Each number is 128 + 24 x the weight over its row's rms, rounded and kept within 0 to 255. Layers, rows and columns count from 0. The size above them is the row's rms in percent of the matrix's.

# layer 2 attention value, 128x160, rms 0.0843, rows 94-115, columns 0-159
size [ 89  92  85 100  91  85  92  96  85  92  99  91 103  89 100  89  92  96  88  88  91  98]
[[123 142 149 123 124  90 134 178 136 104 125 122  86 149 140 111 165  86 136 142 138 135  83 141 138 129 139 171 103 142 138 129 130 158 117 155 145 113 122  82 148 121 125 134 187 108 133 127 127 101 131  76 103 124 137 125 124 118 159 107  98 102 149 147 146 112 145 138 115 114 142 173 172 148 162 136 124 148 108 137 142 102 121 113 119  98 137 121 168 134 146 122  99 120 150 131 125 105  90 102 119 152 167 143 180 166 165 114 144 183 123 163 129  89 136 123  64 135 119 122 136 152 139 201 149 118 123 155 103 123  99 146 113  99 192 159 137 104 123 118 111 135 119 139 125  97 105 112 146 140 117 148 134 126  80 118 111 158 136 152]
 [148 111 150  90 138 146 102 126 132 119 136 119 122 155 160 154 128  87  99 120 141 128 166 142 121 153 105 151 129  97 106 133 125 123 121  61 148 131 164  96 161 133  87 123 109 133 165 110 134 150 114 106 152 151 119  91 130 124 157  86 150 149 143 124 140  83 169 126 133 144 186 132 179 135 139 135 119 116 141 119 122 106 108 130 102 108  87 147 119 113 134 133 148 163 132 130 149 146  82 153 128 136 137 124 137 115 160 105 151 108 182 133 121 110 107 190 130 107 185 111 140 132 138  66  86 117 106 130 152 163 136 138 121 121 119 121 183 111 181 139 163 104 116 120 132 118 109 127  90 139  95 125 106 131  94 124 110  99 136 147]
 [156 148 124 153 137 117 118  95 135 116 125 135  87 146 105 129 126 161 114 167 126 106 161 107 134 139 129 142  74 142 122  97  93 102 134 147 153 167 167 147  92  71 185 134 147  87 140 129 131 127  95 109 122 135 111 123  87 152 143 152 143  69 115 141  87 167 169  96 120 119 146 138 152  89 124 106 151 129 161 143 155  93 124 137 114 146 134 131 132 134 130 179 159  90 133 152 126 124  81 133 124 122 170 140 126 130 138 146 117  77 112 121 111 133 148 136 166 156 112 103 149 143 170 176 151 106 122 126 118 106 128 113 121  96 168 114  90  73 113 131 145 147 140  85 114 133 143 129 128 135 143 163 119 127 111 122 122 104 103 113]
 [116 130 117  87 117 150  99 127 151 134 102 139  99 169 152 114 113 131 130  84 148 129 125 140 168 160 117 169 122 155  95 166 123 133  86 139 140  47 119 119 116 139  91 145 133 105 144 102  76 131  97 165 150 119 116 105 156 126 118 130 128 126 160  92 100 130 126 131 139 155 114 142 114 173 135 149 130 114 111 136 149 121 129 134 132  78 136 132 138 127 147 180 116 172 151 118 126 100  80 147  93 139 107 101  99 138 122 139  94 128 173  85 115 143 150 136 118 100  90 135 168 122 162  89 121 128 109 137  97 152 137 147 153 134 141 163 135 140 137  78 115  74 164 138 102 130 130 123  97 118 138 156 124 140 136 146 107  98 151 156]
 [117 116 158 155 124 106 104 112 116 134 124 143 121 169 110 129 127 145 114  97 144  76 130 114 154  81 108 166 132 129 137 112 134 118 191 134 122 106 121 108 152 133 137 141 123 159 121 133 107 147  94 112 172  98 131 113 153 146 189 112 103 110  84  96 102 142  74 125 112 109 136  74 145 146 150 114  99 120 101 119 106 114  97 109 155 148 151 148 121 125  85 125 106  96 156 132 121  97 112 147 149 134 110 127 118 160 120 113 108 115 126 121 156 100 123 126 161 106 107 148 100  97 107 164 157  97 134 145 154 125 128 144 134  74 183 170 146 168  96 103 146 101 128 116 138 107 134 129 135 117 170  92  88 155 115 101 110 120 139 170]
 [116 185  88 155 119 123 132 135 114 150 119 102  94 141 132 136 135 150 175 112 140 133 111 139 167 146 165 132 122 125 164  92 118 111 143 151 121 168  84 131 135 116 172 131 102 144 112 143 125 128 157 102 165 148 145 121 155 165 108 130 128 123 135 125 135 105 114 139 117 148 130 169 142 113 151 113 131 138 118 120 117 116 100 128 144 104 165 125 164 152 102 105 143 142 121 133 138 136 109 116 146 139 106 155 162 136 149 128 116 132  67 106 142 129 121 157 116 126 155 170 144 144 168  67 136 135 100 143 136 129 159 138 116 114 195 121  72 124 119 135 152 185 139 129 120  91 145 186  96 112 138 192 122 136 163 113 127 188 138 147]
 [131 141  96 111 116 129 118 181 137  97 132 112 103 106 121 125 114 112 140 156 114 123 166  82 134 108 144 188 133 111 121 155 153  73  82 158 162 126 106  95 141 148 183 144 109 132  92 137 137  64 131 122 204 146 114 132 117 126 115 114 130 153 154 165 125 128 111 143  99 138 109 139 116 123 116 162 116 137 181 122 116 124 157 112 102 141 119 129 109 121 156 165 117 137 146 130 135 136  85 151 107 136 182 117 130 175 135 111 150 165 146 132 146 131 104 137 154 133 146 158 136 107 137 113 111 138 101 135 140 129 137 129 126 155 121 169 153 120 126 169 116 175 150 190 173 130 101 136 136 116  91 104 111 134 122 128 123  94 137 132]
 [121 114 116 146 109 123  99 124 162 119 115 135 167 107 153 173 139 115 102 132 150 109 130 148 150 134 144 149 113 141 133 129 124 114 147 125 113 129 127 147 170 138 128 159 139 165 138 102 109 144 144 168 127 171  97 149 153 108 163 121 141 117 148 164 155 119 153 130 133 153 111 135 133 131 110 127 121  95 154  75 172 100 125 100 121 192 112 117 147 197  95 148 147 113  72 151 127  92 151 107 165 150 152  91 125 139 112 151 113 114 155 165 116  90 149 123 143 142 148 144 129 119 155 142 153 186 166 102 123  54 136 132  82 121  93 109 135 152 152 174 138 129 136 103 126 135 130 137 110 137 135 130 134 139 118 111 153 101 172 124]
 [135 125  85  99 145 140  98 105 120  85 119 127 140 177 116 132 127 147 117 142  95 131 126 141 138 104 109  67 191 112 118  68 144 131  79 150 117 122 127 140 144 136 151 121 119  68 168  86 116  93 143 114 135 142 110 131 113 128 119  94 126 101 137 165 119 127 124 127 117  99 116 162 135 163 128 141 121 147 147 102  97 101 129 131 142 107 109 115 128 109 122 106 115 107 160 134 126 120  90 144 121 122 106 141 101 173  89 123 123 164 103 128 160  96 109 134 105 112 130 125 123 154 114 139 109 107 151 144  82 120 133 128  98 124 190 110  56 142  79 150 156 151 137 155 129 158 136  80 124 143  90 125 160 128 122 111 147 157 114 145]
 [116 108 123  93 128 125 164 123 143 168 126  98 132 107 119 125 125 136 132 143 131  99 118 153 160 120 107  64 147 118 133 153 146 119 147  96 113 156  77 103 149 136 161 153 121 176 135 119  86  95 163 136 130 144 129 129 158 119 130 123 144 128 118 154 154 116 107 112 161 145 168 107 157 132 145  65 108 151 114 156 109 115  96 147 131 141 171 134 129  98 120 194 107 107 168 153 138 142 138 132 144 131 189 108 137 130 133  91 116 120 140 119 104 130 135 129 114 147  79 144 133  84 126  83 100  96 127 106 159 121 113 143 115 158 125 135 123 103 128 157 175 161 125 153 135 137 145 172 176 157 101 107 116  90 145 139 125 175 135 111]
 [163 115 128 158 160 147 108 107 163 140 135 122 123 136 140 109 127 123  84  97  85 135 104 130 129 108 154 107 134 145 146 123 153 153 126 149 117  80 162  79 177 142 121 163 103 135 119 113 110  96 118 152 130  88 121 137 103 103 155 124 117 131  88 108  67 150 142 122 139 159 148 118 155 130 102 105 104 120 157  78 114 159 110 155 127 115 175 104 105 121 103 148 110 148 155 137 128  99 120 142 147 116 118 155 105 114 123 116 160 172 147 133 137 188 145 189 153 131 133 104 127 130 115 131  99 119 148 100 107 127 157 117 128 103 126 158 132 109 125 146 177 123 140 121 118 114 143 153 115 133 127 106 126  89 156 142 137 223 121 130]
 [106 158 151 124 131 131 131 114  76 116 109 153 117  94 137 148 123 145 137 125 124 144 123 117 118 136 128 185 135 113  77 150 131 157 123 149 111 124 155 146 107 120 135 131 114 157 137 129 146 113 119 123 160 157  97 111 143 112 112 142  86  91 151 140 161 127 158 131 162 111 127 161 127  96 138 113 124  83 126 158 123 110 134  84 134 112 121 118 130 151 147 147 171 104 138 137 118 120 124  60 125 172 123 143  86 146 124 135 104 133  64 151 107 126 140 150 104  78 145 164 125  88 157 186 118 122  65 111 146 134 129 145 101  90  89 151 153  83 108 105 152 130 152  78 111 143 104 123 122 129 146 113 145 175 111 105 105 137 141 144]
 [139 143 131 136 142 125 140 133 136 137 118 134 166 106 111 144 159 190 152 154 110 147 125 104 130 122 114 136  71 119  87 183 124 132 184 110  91 171 129 103 133 122 124 137 142 145 138 124  94 134 129 129 118 111 146 140 101 151  83 136 134 121 113 184 124 141  90 132 112 124 119 149 160 137 162 124 119  95 133 108 131 143 124 149 130 130 135 123 128 128 108 162 110 117 118 103 147 121 189 140 164 127  98  97 110 186 103 121 135 103 104 124 112  95 163 119 171 106  84 141 124 143 114 165 148  96 138 101 141 185 100 128 147 109 125  84 132 145 151 112 181 124 131  68 134 160 108  88 123 112 112 139 107 139  92 162 108 135 110 131]
 [ 90 138 120  87 102 104 144 129 134 136 105 135 115 115 148 109 118 139  67 125  97 133 153 137 115  91 126 109 125  77 131 102 117 144 139 117 147 148 143 107 116  96 172 110 134  88 137 118 122 141 142 144 115 133 143 106 146  99 110 148 145 119 118 113 112 110 113 121 142 157  69 137 123 107 155 109 133 156  63 132 120 100 104 131 123 165 114 156 145  94 121 103 131 120 131 116 124  89 118 186 107 140 107 107 165 139 103 131  85 124 158 107 118  84 124 148 172 120 145 135 143 148  86 155 130 100 160 136 174  87 133 172 159 113 145 120 120 160 145 158  87 118 174 148 120 152 131 130 164 136  58 153 125 135 150 158 114 153 127 131]
 [ 76 162 163 166 112 117 110 127 115 123 138 205  91 118 152 139 165 103  97 114 133 151 148 134 112 151 131 138 161 111 147 115 120 127 115 184  90  59 111 138  89 171 160 122 138 127 115 164 139 120 118 144 101 127 145 115 122 109 101 133 129  86  90 115 103 123 156 138 130 124  87 118 118 127 131 106 155 123 123 115 181 127 119 145 136  97 155 127 144 175 107  90 114 135 149 133 137 110 152 132 117 109 138 155 114 126 177 106 130 133 148 133 121  94 110 107 132 114 165 113 136 108  83 190 130 147 181 144 110 130 108 144 121  81 130 116 139 142 101 147 114 155 137 128 129 111  94 156 156 162 128 109 119 103  98 134 102 147 126 137]
 [137 107 100 116 129 138 174  90  96 143 147 145 147 146 109 125 105 104 111 154 133 139  91 128 119 137 131 162 139 115 107 167 131 165 109 138 170 110 112 101 162 146 132 163  96 107 126 118 147 101 146 108 132 130 136 119 128 161  95 116 169 132 115 124  94 111  95 113 133 125 134 168 145 123 138 171 127 131 124  62 125 169 116 126  96  98 145 102 154 107  60 128 130 148 101 108 133 142  81 154 104 108 100 118 119 187 148 124 106 158 126 160  92 154 130 140 133 131 138 163 147 132  83 107 126  94 114 168  98  92 164 132 140 170 140 135 105 157 120  90 181 154 114 116 135 144 136 127 132 128 121  82  93 103 125 147 129 118 143 149]
 [ 91 152 145 163 130  97 132 163 112 140 110 115  97 122 108 125 132 140 126 136 131 131 132 105 146  85 162 107 153 138 130 115 173 104 172 197 126 185 129 139 144 104 117 129 119 156  98 105 142 149 121 146 141 111 118 102  99 110 138 120 123 131 106 156 143 106  69 123 160 127 149 171 102 111 149 112 112  94 162 133 121 100 111 144 109 108 134 115  94 160 115 144 187 112 141 164 124 144 137  70 149 138  98 118 131 128 103 138 133 121 135 147  88 140 145 117  58  98 145 111 120 153 153 137 138 118 202 118 109  98 109 134 123  99 138 104 122 137  76 113 103 132 125  91 112 124 140 120 147 136 126 157 145 125  99 174 108 111 129 126]
 [110 135 128 132 103 130 151 103 150 118 101 120 139 138 121 127 137 131 113  55 139 164 118 124 135 130  95 147 115 110 122 106 179  80 137 173 131 115 133 125  87 125 131 129  84 124 117  91 133 129 155 102 119 142 155  97 118 134 179 133 108 144 181  88 113  97 187 125 104 126 124 149 168 121 120 132 143  93 112 104 119 115 114 154 115 130 103 144 107  68 111 106 107 115 110 148 106 133 115 188 119 181 117 111 122 115 100 149 109 126 113 123 141 120 142  77 122 120  98 165 121 152 150 106 153  85 152 151 165 105  84 126 155 118 121 138  86 172 141 138 101 132 131  85 117 116 109 134 138 106  78 129 153 127 127 148 129 149 125 135]
 [125 106 140 121 169 135 143 136 157 127 134 101 131 104 133 201 139 151 117 132 106 137 121 102  99 104 119  99  89 129 128 151  78  92 172 113 116 149 114  92 183 124 104 131  99 107  94 155 148 117 108 104 131 142 103 141 111  85 111 140 154 133 120 142 141 143 158 149 187 124 108 132 141 143 104 128 129  74 140 134  98 107 153 128 117 101 173 120 113 111 140 106 116  95 170 129  89  94 111 104 115 133 118 102 133 181 142 137 137 110 171 133 119 114 140 114 116  95 180 151 111 122 134 131 146 128 128 159 140 113 105 145 139 167 123 142 163 121 157 131 122 175 119 143 136 135 110  83 169 124 149 134 141 171 118  93 133 183 113 110]
 [135 143 131 132 179 119 125 169 136 142 121 126 150 132 153 130 153 103 113 111 160 110 144 100 140 172 178 122 100  65 137 110 109 148 135 131 105 194 111 179 106  97 162  71 116 103 124 140 160 148 123 176 132 140 175 134  93 140 175 129 140  91 109 123 142 113 148 134 114 114 152 116 114  90 103 147 124 104 130 144 164 106 142 139 130 129 172 135 106 102 166  97 106 115 131 133 123  79 133 100 136 142  83 128 146 133 143 157  74 128 129 128 112 143 170 145 134  92 158 123 151 111  98 113 147  99 106 125 125 105 131 136 141 109 152 149 112 119 110 103 103 138 152  83 160 115 142 127 131 118 133 126 162 114 152 125 139  80 124 154]
 [139 117 133 136  99 133 170 123 119 102 132 114 172 149  94 104 133 125 103  99 143 128 128 173 143 146 122 143 136 133 158 139 102 129 124 159 159  95 113 154 126 119 103 135 122 116 113 128 139 120 116 141  91 114 123 151 130 175 105 146 141 172 167 169 128  93 156 125 129 103 153  89  98 101 141 121 110 114 126 121  94 124 101 182 129  96 115 119 152 121 138 124 154 147 119 165 128 146 110 119 194 130 147  80 141 149 121 147 150 160 164 149 117 112  88  85 159 117 103 145 113 134 145 123 137 140 119 151  73 150  94 149 127  77  81 119 133 153 147 161 132 111 127 191 127 125 141 138 164 154 103  90 114  89  78 122 126 148 132 142]
 [102 123  95 108 145 114 125 138 150 134 109 132 109  84 132 145 111 161 113 170 125 145 107 133 134 107 131 110 138 113  87 123 119  93 117  55 113 107 106 132 133 110 151 124 199 110 123 125 131 157 107 122 157 152 137 156 128 159 103 150 162 146  84 163 147 142 142 141 106 127 100 114  91 105 106 146 132 181 111 133 104 179 137 138 131 189 119 138 130 125 129 101 121 128  58 112 155 109 147 109 148 125 101 177 120  96 113 136 126 110 157 106 132 120 146 143 134 176 124 131 136 127 120 107 155 145 144  86 111 101 142 117 114 115 155 137  98 131 125 125 185 107 135 137 129 155 137 114  81  98  92 101  81 145 110  91 141 119 127 136]]
# layer 2 attention output (transposed), 128x160, rms 0.0879, rows 94-114, columns 0-159
size [ 92  97  96  96 105  97 101  98  91  98  99  86  97  91 100 102  96  97  93  93  90]
[[143  93 143 172  93 157 123 102 127 133 131 112 173 114  86 136 148 145 108 140 105 132 137 107 161 128 123 138 118 141 161 103 132 138 164 100 124 119  99 129 119 169 135  92 116 111 126 130 142 121 162 105 131 163 114 104 136 163 100  88 143 116 146 124 139 110 167 115 147 119 152 119 107 113 129 105 103 142 122 106 129 145 131  88 131 112 105 131 132 160 149 115 125 168 152 114 123 105 118 185 159 130 108 125 168 132 132 111 115 148 129 138  97 133 122 204  92 125 112  96  90 129 136 119 146 123 104 153 124  87 186 126  76 123 147 138 131 136 142 139  96 107 151 153 123 171 111 107  86 144 127 128 164 195  94 123 138  67 142 161]
 [147 181  94 113 177 130 168 152 135  93 116 150 127 134 119 150 128 143 110  91 106 112 142 123 153  65 120 167 154 133 125 150 126 136 125 145 108 131 123  94 121 124 139 151 116 120  94 116 137 148 164 104 115 138 192 155 170 155 133 101 120 116 147 109 122 161 106  98 112 107 152 122 128 107 146 148 124 106  87  93 120  92 153 136 124 163  91 166 159 143  78 150 131 147 163 148 115 124 124 127 158 137 131 129 153 104  99 142 129 122 125 133 138 137 111 103 141 154 117 103 106 124 118 128 187 138 122 153 140 123 129 109 130 138  85 172 108 124 149  87 101 166 110  83 150 188 105 120 144 169 134 152 146 131 109 138 171 142  96 112]
 [143 156 110 151  91 109 129 174 146 161 139 111 160 119 145  73 123 137 113 140 104 160 131 100 153 137 163 133 170 101 159 114 137 123 107 101 110 110 123 123 125 108 146  94 116  89 116 149 134 144 146 124  95 130 134 114 121 125 121  97 171 139 157 118 172 135 100 185 131 112  74 118  67 138 142  65 129 134 145 110 142 121  95 109 154 169 148 136 131 153  79  88 126 134 124 110 149  96 146  93 158 136  95 147 158 141 120  99 127 107 131 118 133  92 169 123  98 137 145 119 122 148 133 120 125  74 112 123 127  78 127 136  84 147 126 164 122 143  91 141 124 133 125 110 111 100  84 141 148 107 125 132 112 165 122 123 130 136 152 161]
 [134 118  93 119 138 133 161 125 168 128 119 142 121 162 134 139 132 125 167 118  96  83 140 102  80  89 127  66 147 128 143 146 124 165 137 131 139 133 114 144 153 155 123 126 146 158  92 157 189 129 173 137 109 139 122 148 104 215 148 125 133 105  67 142 122 143 130 130 127 152 111 133 131 105 119 143 102 132 147  90 159 143 153 115 124 128  97 139 129  82 135 130 135 134  94 104 123 152 161 138 141  83 137 111  96 142 126 126 117 163 119 137 136 140 116 116 128 163 165 143 124 127 128 130 112 115  98 181 112 126 115 119 168  93 111  87 151 104 106 101 133 118 119 114 128 116 150 114 122 147 181 143  96 138 152 126 139  61 157 117]
 [147  83 136 179 123 113 106 123 146 130 114 144 153 136 125 125 130  86 145 133 116 169 132  99 127 141 147 116 129 114 125 147 143 135 111 141 136 137 143 151 129  72 108 150  89 105 155  99 139  87 152 123 118 120 103  95 144 169 114  95 124 124 117 162 129 145 133 128 130 188 115 126 146  92 127 114  63  99 133 113 115 115 122 123 181 151 123  94  93 142 154 139 153  74 134 140 142 167 111 123 134 134 155 169 187 132  81 141 130 141 121 104 107 118 107 134 124 127 138 204 160 130  84 134 112 138 106 116 118 122 147 130 100 100 144 127 166  84 126 138 163 119 127 142 128 164 164 126  85 149  89 158 157 140 146 122 121 119 144 147]
 [109 141  98 154  98 130 122 128 109 146 146 125 175 109 147 143 148 131 148 113 119 125 159  91 123 115  83 113 115 123 147 105 142 149 108 136 123 119 121 128 134 137  92 120 144 110 115 123 148 118 131 104 129 147 110  93  93 180 182 195 121 150 121 141 131 125 146 109 130 115 152 135 159 125  90  94 117 135 168 105 121 155 117 115  99  95 126 111 109 160 104 182 173 130  72 133 124  64  86 125 183 137 136 135 161 173 148 106 122 123 127 125 164 146 141 129 124 117 158 117 161 122 174 140 143 150 142 117 135 119 143 117 196  85 157 146 108 155 129  98 143 129 128 145 109  92 147 130 134 100 104 104 147 170 119 125 149  97 137 132]
 [ 96 159 119 110 105 123  67 138 115 128 141 114 133 103 122 160  92 100 161 142 165  62 130 126 134  93 153 173 121 119  99  95 161 109 136 104 149 147 103 141 120 161 136 124  82 135 130 108 124 115 134 114 155 107 159 159 130 150 122 129 131 132 105  84 151 129 145 129 139 103 139 147 126 125 121 102 134 119 155 111 135 109 174 122 154 112 132 143 139 104 146 150 133 138 170 141 129 167 121 188 186 135  84 115 128 138 108 101 114  94 152 137 157 151 129 111 143  86  87 132 119 138 135 152 131 119 149 123 158 167 150 176 118  95 169 108 159 120 139 152 122 132 111 162 183 134 166 133  99 113 107 125 115 166 115 164 157 120 154 130]
 [140 149 138 169 123 120 104  81 101 155  99 131 121 111 131 143 163  88 139 132 116 147 155 126 132 158 153 173 112 182 136 158 112 114 132 141 133  99 148 123 112 122 154 145 113 124 103  89  84 145  98 150 131 133 132 124 180 129 104  97 169 118 113  84 114 101 128 152 158 131 122 156 138 140  83 156 147 140 136 120 132 103 131 102 152 125 101 157 101 150 124 139 112 153 124 134 136 103 133  78  95 102 130 113 163 123 128 118 102 157 136  95 120 134 158  78 156 151 122 101  99 111 144 112 133 129  90  90 153 100 102 112 185  87 131  94 126 129 158 154 147 149 184 111 131 134 134 176 134 142 123 102 114 111 155 168 170 134 124 148]
 [119 134 148 114 107 117 145 120 167 145 123 142 140 143 139 147 108 106 106 132 142 110 135 142 148 142 105 117  93  83 137  87 109  98 163 109 108 109 105 150 102 127 106  88 116 133 100 102 134 112 106 153 143 131 101 129 124 147 141 130 100 148 137 135 121 105 126 156 104 103 108 173 174 112 170  96 116 141 140 129 152 139 111 140  93 155 151 150  98 135 120 140 118 137 154  80 144  96 138 127 144 131 141 165 122 181 142  73 168 148 157  71 111 151 137 144 102 132 100 153 108 148 170 116 119 134  79 148 142  81 185 145 122 108 123 152 115 136 127 159 122 120 111 127  90 141 134  65  87  85 147 147 127  88  88 138 107 148 128 141]
 [145 148 164 131 145 119  60 174 146 107  99 104 134 133 155 118 108 140 111 145 101 120 123 150 142  91 144 137 113 175 137 131 104  90 120 179 102  89 151  95 139 110  90 129 179 112 123 128 112 149 126 139 159 106 124 132 152 113 143 123 116 139 126 116 179 100 142  93 111 133 127 133 124 125  67  77 113  85 135 149  96 141 127  84 139 138 101 128 141 140 147 132 130  94 108 151  93 112 109 174 142 103 137 156 118 144 123 150 142 150 128 163 123 166 154 149 136 148 183 122 121 116 156 131 132 107 161 112 148 127 163 136 143 100 133 128 161 119 163 124 142 147 117 102 133 128 135 131  81 115 147  88 138 148 154  97 105 124 154  69]
 [160 118 126  86 171 120  99 154 103 165 121  87 156 142 148 174 129 129 113  74 113 155 104 135  84  93 133 121 106 121 108  84 122 124 116 122 105 118  81 140 129 117 112 134 138 138 144 115 157 119  91 168 155  77 121 147 148  92 169 148 167 142 120 163 152 140  65 132 161 179 125 127 122 144 127 135 152 141  94 107 120 129 140 129 104 141 113 166 127 148 120 122 121 108 166  84 127 139 128 105 133 108 113 115 124 112 119 173 137 166  77 158 107 170 106  97  99 140 114 126 118 138 126 125  96 112 101 138 139 139 132 159 127 140 139 108 137 101 139  91 145 158 115 161 131 114 169 129 114 103 147 144 143 146 114 106  81  96 113 119]
 [ 94  49 148 159 147 150 140 145 107  99 144 128 119 136 132 107 127 157 142 117 155 142 159 101 108 111 148 122 173 126 126 117  88 142 137 122  94 134 140 128 145 186 164  92  53 140 162 129 147 124 108 119 111 133 137 125 138 182 107 107 111 107 147  70 119 105 115 148 142  91 122 142 152 135 119  90 144 129 127 151 111 131 102 129 135 138 124 123 168 121 119 124 142 132  99 160 119 134 143 123 128 100 137 111 172 135 174 154 128 126 143 138 140 112 138 159 142 115  96 153  90 110 135 101 154  86 141 105  96 100 138 126 157 112 107 129 176 166 122 170 182  93 138  99 119 126 126 163 138 116  88 153 122 126 156 156 108 121 114 136]
 [103 138 140  89  87 144 158 130 140 140 114 102 101 115  90 130 134 119 147 124 169 135 138 138 144 127 154 141 158 143  88 134 106 147 126 111 116 121 147 115 136 106 110  90 168 106 155  82 148 126 139 136 111 173 125  89 132 159 118 124 196 125 132 118 189 158 147 129 102 130 151 146 149 141  99 133 103 108 116 121 150 101 146  99 134 169 145 147 163 111 114 116 114 109 128 132 163 113 148  88  43 106 135 158 117 102 112 163 131 131 135 104 128 134 125 153 109 101 121 139 153  87  95  99 129 125 108 103  91 142 111 139 133 117 101 145 105 121 100 150  94 113  80 158 103 119 162 133 124 143 136  91 120 100 108  74 131 152 100 124]
 [118 188 148 130 143 144 135 151 162 152 103 116 140 140 123 144 128 125 143 126 126 116 146 133 101 118 137 151 118 152  80 154 152 110 128  95  86 111 156 137 123 141  91 132 158 112  90 152 157 131 161  61  97 125 121 107  99 112 126 122 104 156 123 152 106  98 125 125 133 133 101 139 126 132 116 125  59  89 115 135 131 105 115 145 135 127 140 113 123 119 154 162 177 167 114 126 161 156 138 140  99 142  95 165  94 171 134 128 150 153 150  92 115 110 122 161 110 142 206 113  98 152  92  91 140 129 132 131 130 119 128 133 166 129 153 101 133 121 114 103 111 176 145 120 109 114  76 103 115 114 173 124 150 123  83 129 117 144 140 151]
 [116 111 205 181 145 133 144 129  68 124 149 136 151 116 119 130 146 113 164 161 132  97 129 121 156 161 141 120 114 130 163  87 126 133 127 137 123 104 110 142 197 150 112 118 135 122  83 144 109 137 133 128  79 104 113 101 122  94  87 131 111 136 191 127 105 152 119  94 158 140 124 119  78 141 133 131 130 143 116 128 132 166 121 108  96 112 170 113 139 129 139 121 135 126 137 100 144 195 160 155  99 121  78 112 113 108 111 113 133 160 138 115 152  92 142 154 104 104  99  82 152 115 135 114 137 103 120  79 125 135 145 107 108 134 131 123 157 134 115 114 129  82 136 128  91 126 137 122 141 121 142  92 165 112 110 144 137 122 142 148]
 [172 127 140 123 135 108 149 129 139 113 132  88  75 165 121 170 145  79 130 108 170 132 100 128 125 103 112 131 131 107 119 106 133 148 159 139 121 153 150 123 125 169 174 145 120  68 114 116 161  95 139  99 151 109 124  83  78 118 139 108 146 105 133 135 110 186  94  86 143 104 152 118 147 175 119 112 103 146 133 117 136  80 170  97  96 128 142 114 135 133 138 145 134 120 163  68 112 127 115 145 170 128 110 131  94 117 117 102 142 144 128 110 140 123 140  96 120 111 128 120 130 146 150 154 141 148 114 158 154 102 154 178 119  91 119 146 136 141 148 123 124 103 109 120 122 114 132 110 113 210 119 114 125 139 111 145 113 114  93 135]
 [135  94 154 148  87  95 158 119 111 160 114 119 137 129 119 129 143 145 113 156 148 142 132  95  95 104 162 112  94 131 109 154  97 108  69  89 110  72 106 166 133 120 175  99 120 154 116 117 105 108 160 219 140 135 134 137 166 114 150 146 126 161 114 119 115 131 117 100 132 170  81 137 129 117  96 119 124 130  97 124 122 116 132 126 162 128 126 154  90 126 150 163 110 113 123 152 145  84  93 121 137 121 109 124 112 113 137 131 144 145 163 130 142  90 148 176 126 124 113 151 132 161 138 101 146  97 113 111 165 101 141 104 159 146 128 125 148 170 136 102  95 137 153 112 103 143 124 128 144 117  86 121 149 163 110 106 100 117  97 128]
 [ 97 158 128 151 119 137 160 109 131 169  71  59 116 100 147 134 110 141 141 126 135 142 107 141 107 137 137  84 147 105 111 147 121 142 142 133 141 180  94 149  88 151 120 147 182 133 151 117 106 136 124 124 104 148 135 134 134 146 123 125 147 127 111  98  74 111 129 140 122 182 146 110 127 129 105 135 105 103 122 109 125 131 116 147  86 106 143 109 108 132 152 155 134 102 104  97 180 143 118 119 147 141 110 116 128 124 124 141 165 147 157 146 101 125 133 165 133  94 124 104 158 139 159 161 167 138  82 147 142 113  93 145 158 119  92 163 139 129 127 109 101 137 160 130  95 175  97 146 106 146  97 140  84 145  89 150 108 108 176 156]
 [139 134 152 120 109 150  83  82 151  84 122 156 144 109 115 152 142 142  97  79  69 125  95 146 127  99 133 148 137 170 118 107 136 130 173 104 150 133 109 105 107 156 127 132 111 147 184  98 118  76 112 138  98 128 154 140 110 100 107 133 130 123 106  91 149 117  98 149 116 128 144 144 132 159 175 111 111 135  87 130 136 113  94 126 151 128 125 127 139 100 184 143 157 116 112 194 110 154 138  82  90 176 145 112 144 138  93 133 113 140 135  95 105 116 130 120 143 101 167 127 124 143 110 133 140 102 145 129 122 142 136 172 100 140 122 120 120 150 135 101  72 108 186 122 127 148 132 130 116 123 107 154 155 110 124 124 150 151 115 138]
 [ 78 111  99 143  96 103 145 132 123 110 125 118 163  90 116 111 116 124 121 158 132 139 115 105 135 116 142 103 118 176 106 178 110 154 136  97 127 157 124  88 159 137 171 146 115 111 103 170 127 118 118 116 112  84 128 120 166  92 110 110 130 171 134 136 120 160 109 158 132 111 112 155  90 114 127 152  90 130 121 148 155 126 124 165 146 106 128 132 127 133 122 157 144 141  82 111 153  54 130 100 114 122 154 162 173 141 120 133 123 101 125 142 153 133 143 126 136 164 172 120  92 168 125 169 128 106 135 121 165 144 125 119 147 111 138 119 124  83  47 150 119  92 171 129 122 132 148 118 142 134 111 140 166 136  91 100 120 136 123 130]
 [110 150 165 150  92 151  88 119 130 119  97 159 144 108 157 142 138 150 128 123  81 146 135 122 114 112 130 124 153 146 138 134 137 121 122 160 106 139 142 133 131 102 146 136 166 117 102  89 113 104 127 151 153 125 164 153 140 136 138 115  99 135 166 137 116 162 180 126 117 142 122 132 111 179 100 136 147 151 141  87 127  96 141 133  55 120 158 104 135 135 127 139 122 151 118 114 143 152 165 167  86 101 124 150  96  87 160 114  97 140 142 130 149 106 128 138 168 129  94 137 103  96 170 130 123 151  92 132 156 108 105 119  82 123 103 117 111 147 146 102 115 143 117 134 136 158 144 197  80 165 156 156 115 175 145 126 110 124 159 158]]